Weights of a small GPT-style language model, trained from scratch on English Wikipedia: 2 heads of 64, vocabulary 1024.
Each number is 200 + 20 x the weight over its row's rms, rounded and kept within 0 to 999. Layers, rows and columns count from 0. The size before them is the row's rms in percent of the matrix's.

# layer 8 MLP down (transposed), 640x128, rms 0.259, rows 69-105, columns 64-127
090,197,227,159,200,196,186,172,266,222,224,201,214,191,167,180,219,216,189,194,221,198,194,175,194,227,193,179,188,232,182,174,192,212,196,198,193,195,190,199,198,196,169,203,238,184,218,233,199,199,223,191,194,204,194,205,172,222,197,200,205,225,133,196,225
099,214,221,187,206,169,179,182,188,169,188,209,190,184,202,194,161,179,178,154,197,200,204,207,210,249,183,203,194,189,177,178,213,223,205,208,210,203,181,223,160,215,217,221,215,202,192,209,175,217,148,220,193,188,190,192,185,227,180,150,245,208,226,208,207
097,208,167,171,171,186,174,159,189,236,209,238,222,198,173,205,199,195,211,167,207,248,209,188,231,196,237,191,202,195,200,190,205,212,190,226,234,151,240,202,195,165,189,196,207,178,198,179,197,196,197,172,172,204,165,221,192,201,234,198,187,187,197,168,176
097,214,171,217,192,210,182,182,197,219,205,230,189,169,234,203,195,201,198,172,184,183,188,210,211,212,166,195,202,204,191,240,203,170,186,201,215,211,175,171,213,191,204,220,167,200,200,172,178,185,162,200,200,192,200,197,192,199,217,221,201,209,194,159,203
093,173,215,232,202,227,222,182,181,221,184,198,189,189,184,214,182,220,200,206,207,176,208,161,178,187,189,238,237,194,210,189,207,253,184,182,238,202,195,190,215,221,197,207,198,192,226,223,212,190,207,176,206,189,192,216,215,190,213,185,209,200,187,216,196
099,175,170,212,211,200,181,196,212,218,200,207,172,153,178,201,180,202,159,178,206,203,179,227,199,224,231,204,193,189,183,200,210,193,171,178,172,228,227,234,197,187,190,225,180,215,164,219,206,184,206,189,197,138,205,231,198,190,216,192,196,195,204,188,195
095,230,197,247,177,190,171,228,192,208,228,199,208,169,195,206,185,210,192,160,212,189,192,198,173,169,170,193,213,223,216,218,218,178,184,191,215,176,182,199,243,185,206,233,209,187,202,183,199,185,195,213,210,208,212,177,199,198,203,256,232,182,228,207,191
107,174,231,192,180,193,182,153,218,195,211,200,214,172,205,195,215,216,205,194,163,202,176,235,193,199,203,187,205,156,185,188,205,189,223,211,227,215,215,183,199,217,193,194,195,214,218,224,226,216,192,205,183,198,220,227,225,210,194,176,211,189,244,121,204
095,226,226,160,199,183,203,203,223,173,179,236,215,188,217,183,208,230,207,215,182,219,192,224,184,181,215,196,218,182,176,211,194,165,219,196,170,193,196,189,161,190,211,188,229,212,192,232,191,214,223,223,211,190,214,185,223,192,186,223,175,179,213,207,181
102,214,202,235,196,228,209,217,198,190,201,209,209,193,181,220,233,183,251,218,208,217,202,189,185,220,202,179,165,200,202,201,194,223,180,213,211,216,178,224,220,171,207,219,212,208,186,198,223,200,213,193,181,196,212,211,171,240,194,209,204,226,205,215,138
104,183,189,184,199,187,163,205,210,230,179,218,195,203,177,172,179,223,194,233,207,209,184,188,204,222,201,214,236,212,192,212,202,183,189,150,209,234,176,160,208,205,195,163,259,210,201,209,205,194,209,196,203,172,193,196,190,209,205,185,185,209,163,205,221
099,204,205,176,175,198,230,221,203,210,229,228,225,203,189,224,181,224,213,199,198,207,198,207,195,180,221,182,201,173,223,180,171,194,171,188,188,205,215,133,200,183,220,197,181,200,187,204,169,179,227,211,213,219,187,224,150,211,216,210,211,224,233,213,202
101,218,207,202,202,221,205,199,143,194,209,138,242,210,209,211,202,215,212,240,181,168,198,169,160,201,199,213,190,224,219,180,211,197,213,209,203,174,198,183,187,193,185,197,187,197,187,208,187,184,195,169,190,198,229,214,206,213,174,198,204,182,188,200,200
097,219,203,198,171,200,205,184,157,212,207,216,212,236,227,207,199,198,158,193,213,217,196,207,187,203,214,219,182,226,206,207,223,209,201,168,232,207,201,155,205,152,174,208,202,184,228,183,186,236,179,207,208,234,197,197,196,193,144,221,201,173,190,146,203
101,193,162,205,145,231,244,201,205,180,211,189,248,210,182,206,172,201,220,231,176,222,193,229,223,209,216,183,191,186,183,231,220,199,196,204,175,215,210,194,186,186,202,192,182,207,200,215,201,193,181,215,174,194,224,228,236,232,213,219,206,215,208,166,208
097,166,233,213,216,211,179,216,215,211,212,196,217,213,153,165,184,187,189,237,200,201,220,169,182,196,221,231,227,207,180,215,183,183,185,202,235,214,211,160,194,214,240,190,196,237,205,211,168,189,228,226,189,207,197,193,207,207,229,184,159,202,197,190,194
100,205,193,220,189,204,226,206,170,205,199,205,218,232,194,217,219,247,189,222,164,182,225,198,202,244,207,234,184,188,209,170,191,245,194,192,218,157,191,219,209,215,217,222,218,188,211,213,168,172,202,220,170,202,209,195,153,218,210,177,210,205,229,214,215
096,154,185,191,200,196,204,200,198,225,193,199,191,174,206,170,177,200,201,218,199,215,223,213,241,174,225,194,226,228,207,230,184,194,207,193,160,192,145,186,195,158,242,190,211,233,178,213,174,208,170,203,208,193,204,204,168,180,210,211,203,207,140,227,187
105,196,182,199,218,210,220,205,195,195,181,201,191,207,228,236,201,213,251,233,183,191,220,203,214,205,150,230,205,188,220,222,198,193,199,247,220,183,187,208,203,185,177,207,196,188,209,193,164,214,181,186,197,205,198,228,236,208,240,197,185,172,201,214,174
104,206,191,199,203,176,228,196,207,211,193,239,182,191,188,184,219,179,194,203,167,172,195,198,159,186,220,174,196,222,194,239,197,200,185,173,187,186,207,193,212,225,179,222,189,233,204,193,190,203,191,205,197,205,222,201,177,153,218,166,158,202,198,197,208
101,215,231,185,216,180,253,239,200,219,198,212,225,153,229,198,210,221,190,188,195,238,184,217,193,211,218,204,187,199,199,177,205,169,184,195,217,242,177,200,201,193,213,219,214,228,191,189,216,193,186,183,174,217,208,158,234,179,189,190,170,193,192,169,181
099,196,221,233,180,190,175,196,173,204,202,190,229,198,154,210,233,164,176,208,201,207,187,176,194,186,195,193,221,188,199,229,172,187,220,192,206,196,225,208,192,194,179,213,192,186,201,215,221,201,161,158,172,197,215,215,184,233,219,172,215,187,205,190,192
095,201,207,183,188,241,196,189,203,205,213,203,227,160,236,192,235,212,185,166,194,186,216,196,180,196,221,238,174,195,207,217,135,174,210,184,174,204,228,205,208,193,233,214,201,166,211,221,248,222,201,204,224,196,209,182,188,199,190,219,214,206,212,214,201
103,188,232,205,198,159,193,178,211,197,219,188,230,208,236,186,220,168,199,211,198,224,167,190,198,193,189,181,242,203,177,239,215,172,199,221,211,172,195,183,190,205,210,191,200,182,187,204,239,190,186,198,203,183,208,195,178,204,242,199,249,194,212,207,234
101,202,164,219,218,205,199,213,172,227,199,212,212,208,171,170,227,183,187,205,215,183,208,220,217,205,190,230,223,245,190,227,223,175,180,183,206,214,179,200,196,215,200,216,191,269,206,194,217,206,184,217,210,193,172,207,236,195,224,221,173,197,245,196,236
094,208,218,196,186,228,230,219,208,185,223,221,146,197,188,191,219,189,223,196,212,205,201,186,155,197,191,223,227,213,232,234,220,151,195,201,215,182,214,211,198,184,212,211,185,198,162,181,190,172,199,184,188,181,191,235,221,160,197,176,192,200,239,186,220
100,196,204,213,239,195,174,230,227,223,205,208,199,213,222,174,198,168,201,192,196,174,190,168,219,189,190,193,224,199,206,216,249,224,180,186,181,216,172,226,220,234,230,194,223,210,198,218,255,200,189,152,203,177,207,191,180,201,236,215,209,202,211,237,219
098,200,200,207,188,221,217,142,246,216,174,199,177,193,187,227,187,214,206,205,218,171,201,196,174,186,223,197,149,171,188,206,191,195,227,200,220,228,230,225,193,206,202,189,171,195,185,224,209,203,194,161,181,195,210,210,170,186,205,197,172,203,187,166,195
096,208,201,159,229,210,174,188,206,205,209,211,198,185,199,201,162,205,197,187,199,219,197,229,224,199,191,199,235,208,220,204,161,211,206,199,227,175,248,261,209,171,200,202,191,188,165,219,207,195,233,193,183,196,173,214,163,247,204,190,194,169,206,193,194
100,232,180,191,220,218,210,196,176,187,170,210,234,215,165,194,178,169,187,238,185,197,184,234,208,197,196,183,203,205,160,230,210,222,196,185,174,184,211,193,232,175,176,191,170,197,199,198,185,227,221,199,208,160,196,228,165,202,190,184,217,202,205,179,190
102,204,196,190,201,187,191,158,194,182,218,175,193,210,156,188,208,187,227,216,186,214,172,222,210,193,200,191,184,231,182,214,193,151,195,220,205,200,225,193,200,214,175,227,191,190,156,189,212,202,168,194,211,194,186,215,227,216,201,194,241,230,191,195,238
097,183,227,214,207,185,167,216,164,215,202,175,164,218,179,220,241,159,217,208,188,167,225,188,209,236,208,199,229,219,192,198,193,199,185,175,207,182,230,217,183,223,210,201,185,210,174,209,216,193,192,216,210,183,208,212,245,196,203,222,214,146,173,210,201
097,189,210,186,221,195,245,188,202,181,201,212,208,212,234,196,154,176,185,220,224,209,172,178,200,160,168,207,204,213,208,202,184,232,186,194,219,191,218,189,198,214,236,210,197,212,199,201,226,218,203,172,212,187,215,185,187,193,195,157,217,175,230,180,213
093,199,186,195,209,188,173,172,194,193,207,217,201,199,212,213,236,184,217,146,207,204,217,164,239,201,182,182,208,197,198,153,181,193,180,231,197,213,165,230,219,170,180,218,169,211,223,210,218,183,207,225,210,205,182,211,204,215,223,182,224,181,168,213,195
100,181,227,211,205,209,189,141,184,209,209,187,223,209,164,234,166,227,199,184,188,176,205,198,204,210,167,190,193,189,239,221,229,193,195,233,213,220,228,184,202,177,219,221,233,228,174,211,213,235,191,215,200,222,197,223,223,207,184,165,196,192,196,182,215
101,211,189,187,197,201,177,213,234,200,180,202,186,144,196,203,221,199,197,235,210,235,232,195,188,186,210,210,220,199,220,204,206,189,193,210,200,189,221,188,202,167,175,177,168,169,182,191,222,186,217,208,195,200,167,166,174,225,206,232,204,203,221,211,218
100,156,179,211,200,195,204,196,217,164,180,200,205,179,214,229,164,179,207,183,173,193,180,180,191,182,183,185,162,191,224,188,188,193,205,186,207,211,220,169,185,192,186,190,191,200,196,201,233,191,183,219,198,172,203,180,172,191,205,221,219,216,194,173,216
# layer 8 MLP gate, 640x128, rms 0.28, rows 70-105, columns 64-127
095,187,209,191,173,197,123,200,211,231,233,197,210,191,204,194,197,201,174,147,205,225,195,229,203,212,170,182,163,180,162,198,186,214,178,202,193,217,213,153,211,198,191,226,225,167,181,208,196,195,202,221,208,175,175,254,218,202,252,189,183,194,212,236,186
098,153,219,229,195,153,191,243,184,173,180,197,172,187,206,217,215,198,243,187,196,192,192,237,198,199,206,201,214,250,196,217,199,206,217,173,171,185,197,220,236,179,205,239,183,205,193,197,202,162,186,195,231,165,212,193,204,215,182,198,178,221,205,173,206
101,187,198,212,196,213,250,205,220,220,215,200,213,209,220,180,212,207,215,222,206,199,164,212,219,175,198,202,205,195,146,207,192,186,188,203,192,200,209,181,185,177,215,224,182,171,176,145,209,196,185,213,225,182,219,203,170,208,197,211,222,209,201,207,230
094,202,177,206,213,187,231,224,215,197,233,228,195,208,220,205,212,238,199,200,229,212,195,196,220,208,217,234,207,175,182,223,161,191,165,169,202,203,192,210,201,179,207,222,191,209,232,195,165,204,195,208,244,195,205,165,156,239,204,226,213,185,246,170,173
098,175,186,162,227,215,191,189,193,179,193,225,181,175,206,193,178,181,186,202,185,218,184,223,217,241,218,211,189,195,222,179,170,192,183,175,169,204,197,234,193,184,227,204,186,205,212,167,202,192,197,195,234,217,175,199,177,205,195,198,176,193,206,210,155
102,250,214,185,202,203,211,166,195,200,224,204,181,189,202,204,182,225,216,190,209,189,196,223,185,210,223,186,235,177,189,239,215,194,212,190,214,183,206,161,229,203,219,204,240,171,157,172,174,213,209,207,218,200,220,200,214,206,202,215,197,180,217,212,179
106,197,231,196,178,212,215,179,201,203,216,177,216,175,233,183,229,201,206,181,185,189,213,227,211,212,168,211,176,206,191,258,201,165,203,214,241,220,210,157,196,224,167,220,213,207,192,210,204,233,183,211,161,181,211,189,161,175,176,193,184,176,218,217,195
099,183,187,203,236,214,206,209,198,213,214,183,180,194,216,195,250,195,226,183,233,190,209,211,220,224,194,213,181,194,213,182,180,226,185,180,195,222,221,174,182,171,220,194,201,207,238,210,203,220,186,175,205,157,200,210,164,218,204,244,232,215,220,219,239
101,217,178,206,180,203,230,204,210,176,205,208,201,191,166,187,192,230,230,211,214,215,185,193,191,201,238,177,190,201,226,167,214,211,195,213,191,209,205,211,205,222,220,195,234,179,237,189,182,201,176,191,209,184,180,181,207,200,161,216,213,214,219,170,209
102,181,187,183,228,179,242,185,205,171,211,197,199,207,219,227,193,192,221,140,200,206,212,184,224,229,206,220,206,212,182,189,195,190,222,197,181,203,194,168,200,238,211,195,172,208,211,189,190,187,207,200,221,195,176,211,230,202,192,198,234,219,196,155,216
097,194,205,230,174,209,211,173,178,205,194,147,197,197,200,161,166,233,187,221,177,226,190,217,214,205,211,194,208,174,173,186,184,206,211,207,198,203,196,209,173,205,207,192,210,240,173,191,217,210,190,181,175,207,206,204,206,172,203,240,200,230,154,172,195
105,216,179,168,189,198,197,186,174,227,205,169,189,203,201,188,248,148,210,188,157,228,155,185,219,188,168,192,184,168,215,177,189,191,206,182,195,196,191,196,223,183,190,209,214,196,199,205,192,179,195,185,216,194,166,197,210,189,244,216,228,166,179,196,203
101,176,190,205,187,196,219,186,205,220,184,207,209,185,207,204,221,209,229,217,194,207,208,190,229,202,231,179,185,190,173,181,208,190,247,235,139,214,211,216,158,201,205,215,206,198,192,189,203,195,193,188,171,192,202,151,227,200,202,205,216,170,190,201,171
107,178,158,195,195,209,210,175,227,214,185,199,187,184,192,210,227,205,160,177,173,168,199,195,220,221,213,185,214,218,201,228,192,180,196,215,195,190,166,222,183,189,195,171,221,195,206,168,220,177,223,173,196,209,218,200,196,233,249,202,236,202,228,181,178
094,205,203,201,198,171,191,186,217,162,202,178,208,215,161,217,213,186,212,194,239,190,197,189,182,230,167,208,199,209,226,209,188,225,223,221,185,230,158,164,176,211,194,196,183,214,237,190,187,204,213,213,203,202,213,188,193,216,231,219,188,220,199,179,223
093,216,209,186,198,202,175,181,212,185,168,190,220,202,186,163,207,196,235,199,199,217,191,231,213,189,215,184,243,188,188,158,218,207,204,188,214,206,166,183,210,178,170,211,226,226,187,216,210,209,210,160,248,186,164,231,213,201,193,201,229,219,196,219,210
097,206,170,223,181,212,182,187,199,179,184,191,221,196,182,169,202,221,222,180,183,167,189,224,168,216,188,215,180,190,152,207,206,183,219,181,234,180,203,181,227,204,193,199,216,195,167,217,206,209,236,212,213,200,188,212,224,174,245,184,224,207,192,188,191
108,174,188,226,206,211,192,202,254,193,196,177,181,236,241,219,201,224,203,194,180,169,199,214,193,195,221,177,228,196,195,184,199,168,187,219,194,171,206,220,199,201,195,204,201,212,179,190,203,181,211,175,213,213,193,231,207,189,224,234,223,193,162,200,190
102,211,194,219,185,203,196,224,184,172,233,235,182,198,146,157,181,195,226,223,205,208,199,260,196,255,207,184,213,184,180,202,190,239,189,201,183,192,214,193,193,207,216,211,208,176,205,174,186,221,204,246,209,199,213,209,195,201,158,191,205,185,192,213,228
103,200,197,190,175,183,204,203,195,172,174,189,210,208,158,203,216,197,202,177,194,185,183,200,213,205,194,201,196,187,193,193,181,193,197,222,244,208,187,180,189,238,210,206,209,231,159,203,211,193,193,224,190,186,162,234,226,200,186,237,211,195,221,235,194
094,217,197,207,194,199,173,219,204,183,196,191,208,229,226,201,205,220,238,207,210,173,224,156,162,231,247,193,217,212,239,219,224,198,221,217,182,221,169,214,194,212,203,212,200,180,211,191,203,214,188,188,173,186,204,213,199,222,224,202,177,199,178,181,222
091,200,203,203,177,249,197,182,224,228,196,199,182,192,208,200,185,224,183,180,206,209,182,205,192,148,212,180,206,190,186,239,176,213,212,170,211,210,237,196,177,196,188,217,180,219,226,225,218,212,171,197,223,235,182,219,184,197,211,222,229,221,179,205,171
104,189,227,229,186,199,207,194,203,185,209,144,215,197,224,194,206,215,171,203,158,196,215,227,210,203,208,217,216,212,194,242,206,167,232,166,205,221,212,232,209,221,185,173,211,221,217,164,192,209,201,178,184,225,202,246,170,193,218,214,190,202,220,213,223
101,197,190,182,191,202,174,179,188,203,165,182,228,197,223,191,216,192,188,168,198,194,221,210,212,157,238,180,221,199,197,213,172,226,221,186,208,218,214,236,206,196,201,211,149,186,199,221,221,180,162,210,237,193,196,192,215,197,211,217,216,173,256,221,182
091,224,187,144,201,240,206,171,190,182,221,231,200,201,207,175,214,168,202,196,190,203,196,223,212,209,163,201,214,213,134,211,217,187,205,188,203,168,220,220,179,182,183,204,183,217,174,209,193,203,204,222,234,233,195,206,154,184,193,203,225,223,234,253,202
102,215,181,211,201,207,202,186,189,206,199,200,195,197,193,175,207,211,199,159,200,191,185,226,203,235,237,181,219,160,215,196,152,192,185,214,216,196,205,181,178,214,176,203,242,172,233,211,177,235,215,220,219,213,175,202,211,220,170,193,196,183,171,214,224
100,184,218,154,212,178,214,224,202,188,182,206,191,230,220,217,238,203,190,171,205,174,191,195,202,208,199,222,187,216,185,201,160,191,221,195,225,183,193,222,213,186,236,187,233,205,183,195,201,215,213,209,205,202,212,193,185,173,171,221,196,171,215,238,178
096,192,173,236,212,190,193,200,215,191,162,208,192,203,219,220,225,228,239,186,193,216,218,180,205,195,204,219,202,212,190,221,207,195,173,186,195,170,230,200,229,207,213,198,199,255,214,220,199,208,187,215,218,216,229,214,178,178,225,185,199,202,185,228,183
103,182,206,197,141,203,241,200,210,193,174,164,211,204,240,208,211,229,207,226,211,203,209,209,203,207,205,245,201,198,194,180,195,190,261,199,207,205,187,178,210,210,214,178,205,181,204,165,210,175,176,205,189,174,194,235,171,221,200,174,233,207,222,178,212
105,231,203,227,173,198,204,133,193,181,208,228,224,229,165,199,161,188,190,182,199,191,213,252,210,233,208,189,202,217,201,190,191,219,181,196,209,191,213,186,195,198,200,168,225,167,151,166,174,202,203,191,178,202,171,185,206,215,202,227,202,198,210,224,207
097,200,238,223,179,206,167,217,214,234,171,216,201,194,169,218,160,194,210,224,180,194,155,236,187,187,182,181,211,203,224,201,225,206,214,207,220,214,150,204,219,247,178,199,175,204,209,196,198,194,172,216,231,204,170,215,214,193,187,207,178,174,209,193,207
094,246,193,234,209,216,197,208,197,218,210,160,180,198,191,169,213,192,197,165,214,159,164,203,231,215,229,184,178,183,210,220,167,222,208,221,222,209,199,169,227,219,161,233,203,191,174,201,169,202,206,240,208,218,159,177,213,225,218,210,176,182,182,208,210
093,200,193,223,196,207,208,173,233,177,232,194,189,170,195,180,197,211,217,174,189,184,194,193,246,215,195,188,198,235,189,211,219,212,172,249,213,183,207,205,183,215,195,224,205,172,218,210,196,195,212,220,195,209,207,200,215,220,159,234,231,199,193,182,211
099,208,185,215,203,208,202,156,218,224,187,212,217,212,223,220,179,217,199,234,211,209,197,202,227,199,166,217,185,172,231,217,213,189,218,237,214,213,208,176,198,180,205,211,167,200,212,209,193,200,195,185,213,207,169,195,207,181,182,207,226,155,203,183,183
101,213,199,161,269,202,202,191,243,239,184,237,188,222,214,185,199,183,204,181,186,211,182,195,205,195,219,209,177,207,182,197,191,202,188,224,193,165,215,187,218,199,200,191,207,194,191,194,193,162,184,206,224,194,161,193,213,179,219,196,216,188,219,196,229
096,183,153,211,184,190,188,223,207,197,184,170,176,198,202,177,200,181,218,187,203,187,220,227,188,182,202,221,207,188,203,196,230,173,213,224,200,196,185,206,195,194,221,178,206,194,199,209,202,174,178,213,245,223,184,208,212,182,239,230,195,177,177,163,203
# layer 8 MLP up, 640x128, rms 0.28, rows 70-105, columns 64-127
092,212,144,212,224,204,198,190,198,211,238,156,177,209,212,182,192,203,232,229,190,180,200,193,211,192,208,223,183,166,208,191,243,212,197,201,166,224,203,198,218,209,197,183,217,203,192,177,196,199,194,205,173,212,171,176,227,192,176,188,235,160,212,184,226
093,202,217,189,232,192,188,174,218,200,191,199,199,196,168,233,242,176,228,215,188,201,182,189,230,215,209,171,213,159,202,175,205,205,181,157,235,215,252,211,232,217,192,220,211,201,204,183,195,194,214,197,220,191,170,188,188,222,162,198,204,204,189,187,211
098,230,198,174,147,241,166,165,171,186,190,178,221,182,208,183,210,181,219,216,211,191,207,191,193,200,191,175,218,214,207,210,191,194,229,223,200,228,247,212,213,199,176,165,252,191,202,189,192,234,176,201,217,241,195,192,180,218,158,186,210,216,207,203,217
093,229,178,191,206,216,216,186,175,206,211,205,200,224,183,211,225,207,195,195,222,200,224,194,191,210,202,214,180,180,213,232,189,204,205,186,219,218,194,211,190,216,188,196,177,194,197,225,171,230,193,229,233,203,181,161,184,208,198,226,172,209,205,164,166
099,207,219,190,201,204,218,176,192,206,225,191,244,193,206,188,186,174,190,233,212,174,182,234,206,216,189,188,204,235,192,183,225,200,218,181,204,185,220,221,169,175,181,178,191,198,170,216,181,212,212,193,249,180,189,229,206,199,193,209,222,178,215,211,206
095,180,203,186,221,183,230,187,206,198,172,225,201,198,247,199,215,178,237,210,192,234,189,186,202,214,213,221,167,181,263,205,166,176,168,196,176,201,193,165,185,198,190,220,223,191,203,192,214,199,218,176,214,164,197,194,183,207,196,200,222,178,224,227,186
112,181,215,182,202,196,238,173,206,176,186,207,228,160,196,188,210,194,192,224,204,188,213,221,176,184,187,198,219,206,221,193,225,222,222,188,199,195,222,177,208,182,220,176,179,229,208,177,210,184,222,206,238,202,168,202,234,196,184,194,208,157,218,190,212
096,195,220,209,182,191,183,217,183,203,181,192,195,177,201,212,207,217,193,180,215,200,183,236,207,232,196,189,205,194,202,218,177,193,225,178,236,178,216,226,207,175,234,191,240,215,200,200,211,202,215,168,171,179,206,228,205,180,234,171,198,246,164,223,225
106,194,196,220,210,193,207,144,212,174,205,191,230,173,195,197,172,201,198,190,211,219,209,183,229,200,225,206,236,225,203,198,200,201,235,179,210,186,191,191,228,195,195,194,203,210,204,207,196,235,196,196,191,157,203,166,212,192,174,222,178,204,186,200,178
103,214,192,222,220,183,212,176,178,210,202,197,195,198,193,202,185,194,204,181,166,237,219,207,172,206,195,188,219,216,182,211,220,206,205,176,210,192,175,228,194,207,228,146,159,185,207,225,225,213,185,137,194,205,187,182,225,191,191,196,218,193,235,195,193
098,198,175,209,212,183,234,216,186,219,211,197,203,185,198,231,190,228,204,197,210,200,205,247,193,186,215,208,194,197,197,180,226,223,212,202,224,186,194,189,164,217,174,189,160,200,205,183,206,205,230,218,214,192,233,181,171,230,207,206,209,214,214,202,202
100,248,189,210,213,194,180,215,245,193,171,192,161,195,211,182,185,197,193,205,232,192,199,177,198,172,162,196,202,176,193,234,199,232,208,186,224,233,205,192,199,210,175,187,228,215,151,196,185,205,189,182,213,174,193,220,188,213,210,218,192,200,207,220,210
094,176,199,199,191,205,202,207,188,188,194,201,209,192,183,210,231,238,191,169,186,187,192,186,199,193,176,190,209,194,192,221,210,188,223,197,180,199,198,187,160,178,163,199,203,228,209,224,189,187,197,171,170,178,181,185,251,209,182,178,178,201,187,193,225
108,184,169,210,239,204,201,236,192,209,205,181,209,216,175,206,184,195,220,206,228,189,217,203,211,203,235,237,186,171,240,211,198,205,186,191,194,201,215,205,176,208,249,185,196,241,219,189,189,232,180,223,211,211,165,200,217,187,189,165,218,204,180,197,217
094,234,183,216,205,213,228,175,161,184,234,221,199,173,219,213,183,173,228,192,207,224,216,221,180,201,196,180,190,168,187,206,181,166,194,232,216,208,206,196,186,169,201,178,226,198,181,186,209,216,233,173,239,185,229,215,216,172,201,207,225,232,210,191,218
098,210,207,199,226,207,224,234,208,187,202,217,222,213,182,142,198,224,181,215,187,207,217,214,195,201,212,209,218,240,165,228,205,202,198,208,212,180,173,171,230,200,200,208,183,187,199,229,195,198,241,215,216,215,197,210,217,224,238,188,188,212,219,215,212
099,198,190,156,205,176,232,191,187,214,191,225,216,207,173,210,236,204,181,231,197,163,200,202,205,187,207,187,219,188,206,213,206,206,189,208,180,248,179,220,179,189,237,193,201,217,200,210,226,209,198,178,229,189,251,189,149,196,175,208,194,210,211,198,207
113,191,216,159,206,175,196,194,229,225,153,167,217,173,193,192,174,191,219,204,197,182,208,203,236,219,161,228,205,181,194,222,236,204,193,213,222,200,205,208,224,222,177,184,210,233,221,168,163,196,199,229,192,239,193,191,184,245,209,185,213,201,213,195,171
103,207,180,193,208,221,193,203,215,191,148,236,221,203,201,213,180,218,242,225,212,237,206,189,208,216,156,192,226,190,214,220,222,196,189,226,236,242,188,191,206,176,204,185,200,209,182,200,192,228,190,162,197,211,181,197,182,207,186,204,197,208,208,197,219
098,189,204,202,187,165,205,211,193,184,231,177,248,218,204,205,217,208,197,164,195,164,194,224,177,232,208,186,190,216,235,184,224,187,218,193,209,230,195,174,195,195,155,194,231,176,196,218,202,235,229,205,200,156,200,236,185,208,215,221,215,221,200,192,185
099,205,178,205,199,207,184,228,201,208,239,196,169,196,221,192,181,179,202,190,238,164,172,179,216,199,198,224,232,190,198,224,213,214,221,210,253,168,200,178,196,230,186,177,212,191,202,169,219,198,193,185,175,207,198,218,184,168,179,197,198,182,189,171,202
092,196,164,194,219,196,228,184,220,222,203,179,219,196,187,204,214,223,226,232,157,212,239,216,215,183,181,203,190,214,161,200,225,174,161,188,185,204,214,219,189,209,204,192,177,190,201,191,167,199,187,181,198,157,201,212,229,186,206,217,209,181,198,189,217
098,172,172,185,205,215,213,219,182,192,225,220,168,196,203,193,186,185,201,162,206,173,162,190,181,171,175,195,202,184,184,216,216,233,191,198,188,201,181,172,222,220,160,174,198,201,180,183,206,161,215,170,210,199,193,198,226,153,232,229,237,207,224,198,190
097,202,201,187,184,246,225,212,175,204,209,215,200,209,209,178,192,208,222,206,214,207,216,188,224,215,165,175,174,227,212,225,206,212,224,183,185,174,196,186,170,196,198,170,204,180,219,171,235,178,202,189,186,194,231,188,212,182,193,218,191,211,158,214,231
089,198,195,206,181,213,201,160,227,213,212,210,199,213,160,218,182,175,207,189,197,190,201,174,229,199,216,225,202,192,226,187,202,185,215,150,161,195,203,208,192,220,192,206,212,202,187,195,211,188,185,184,201,197,185,206,191,203,215,229,210,191,183,234,214
101,195,176,218,218,234,208,164,207,212,208,180,205,205,172,198,202,174,209,148,224,214,212,212,196,180,220,177,172,211,206,195,228,216,180,165,236,220,197,177,188,200,206,163,190,223,220,232,162,236,211,182,195,199,171,188,207,163,158,213,181,209,234,212,215
102,222,219,191,142,189,218,206,209,192,225,207,218,223,230,200,194,172,194,208,182,211,180,207,229,208,208,204,219,201,241,192,164,204,227,178,213,172,212,215,196,182,187,172,211,152,181,182,179,226,190,203,229,243,226,172,200,204,159,209,193,185,184,181,221
101,169,169,213,214,132,232,214,172,205,178,191,191,184,191,198,186,180,225,206,222,177,186,213,224,187,186,213,216,158,202,211,207,209,181,202,194,208,203,214,193,195,166,218,193,175,206,160,178,183,175,209,221,204,237,209,180,202,199,228,194,187,241,203,185
099,202,227,196,200,214,226,195,199,181,244,218,224,229,170,190,226,205,210,190,177,175,190,158,208,191,173,204,232,216,264,202,188,234,177,201,237,203,235,205,194,205,228,182,210,181,242,212,195,189,204,240,166,203,208,197,208,173,204,188,195,202,177,217,192
100,155,201,227,206,198,171,203,192,215,211,173,211,167,214,191,220,222,220,227,214,227,212,149,207,191,149,189,210,213,160,195,207,211,186,229,196,191,184,230,190,213,179,204,199,203,204,186,157,190,228,216,204,190,223,193,197,204,193,201,205,161,182,186,203
096,213,174,170,233,220,185,208,163,178,187,192,179,223,158,182,196,202,206,174,222,206,218,210,204,206,200,208,234,183,197,180,173,157,227,216,208,219,242,200,180,218,191,179,204,201,220,239,211,215,237,173,194,185,223,208,223,227,213,212,219,205,191,201,167
097,190,157,193,189,192,220,196,161,207,210,207,206,192,238,209,184,205,193,176,166,192,198,220,243,176,199,186,205,189,204,202,182,195,196,200,147,190,210,203,202,205,224,189,169,198,200,159,194,197,194,220,167,210,215,214,178,243,230,161,204,214,216,186,197
093,201,226,192,210,194,210,243,180,200,192,225,213,208,206,224,228,189,217,216,198,233,208,198,221,227,198,219,219,190,220,176,203,201,228,194,188,181,206,178,177,209,184,195,188,213,207,218,222,190,185,219,211,205,197,175,194,194,145,183,208,198,212,188,164
102,232,188,191,226,195,218,213,191,202,213,202,183,214,179,203,218,175,206,162,197,193,193,206,220,186,230,203,201,186,173,217,187,169,211,209,175,242,171,170,206,218,190,186,220,172,159,172,181,191,216,224,222,200,222,213,207,199,246,218,223,196,184,176,210
102,194,195,189,219,213,162,236,185,163,218,161,186,200,212,206,196,228,204,204,232,224,190,180,186,170,221,206,200,239,201,196,169,201,193,195,184,198,164,189,211,211,194,189,238,220,199,210,241,186,194,187,189,180,204,196,199,201,229,213,208,187,198,160,187
100,167,184,204,203,176,223,179,208,207,182,206,208,216,195,216,185,179,182,220,193,217,184,167,181,180,206,204,199,201,205,195,204,236,233,222,200,198,233,176,166,175,218,234,194,188,198,221,204,195,173,145,185,204,193,209,174,206,206,230,228,201,218,191,208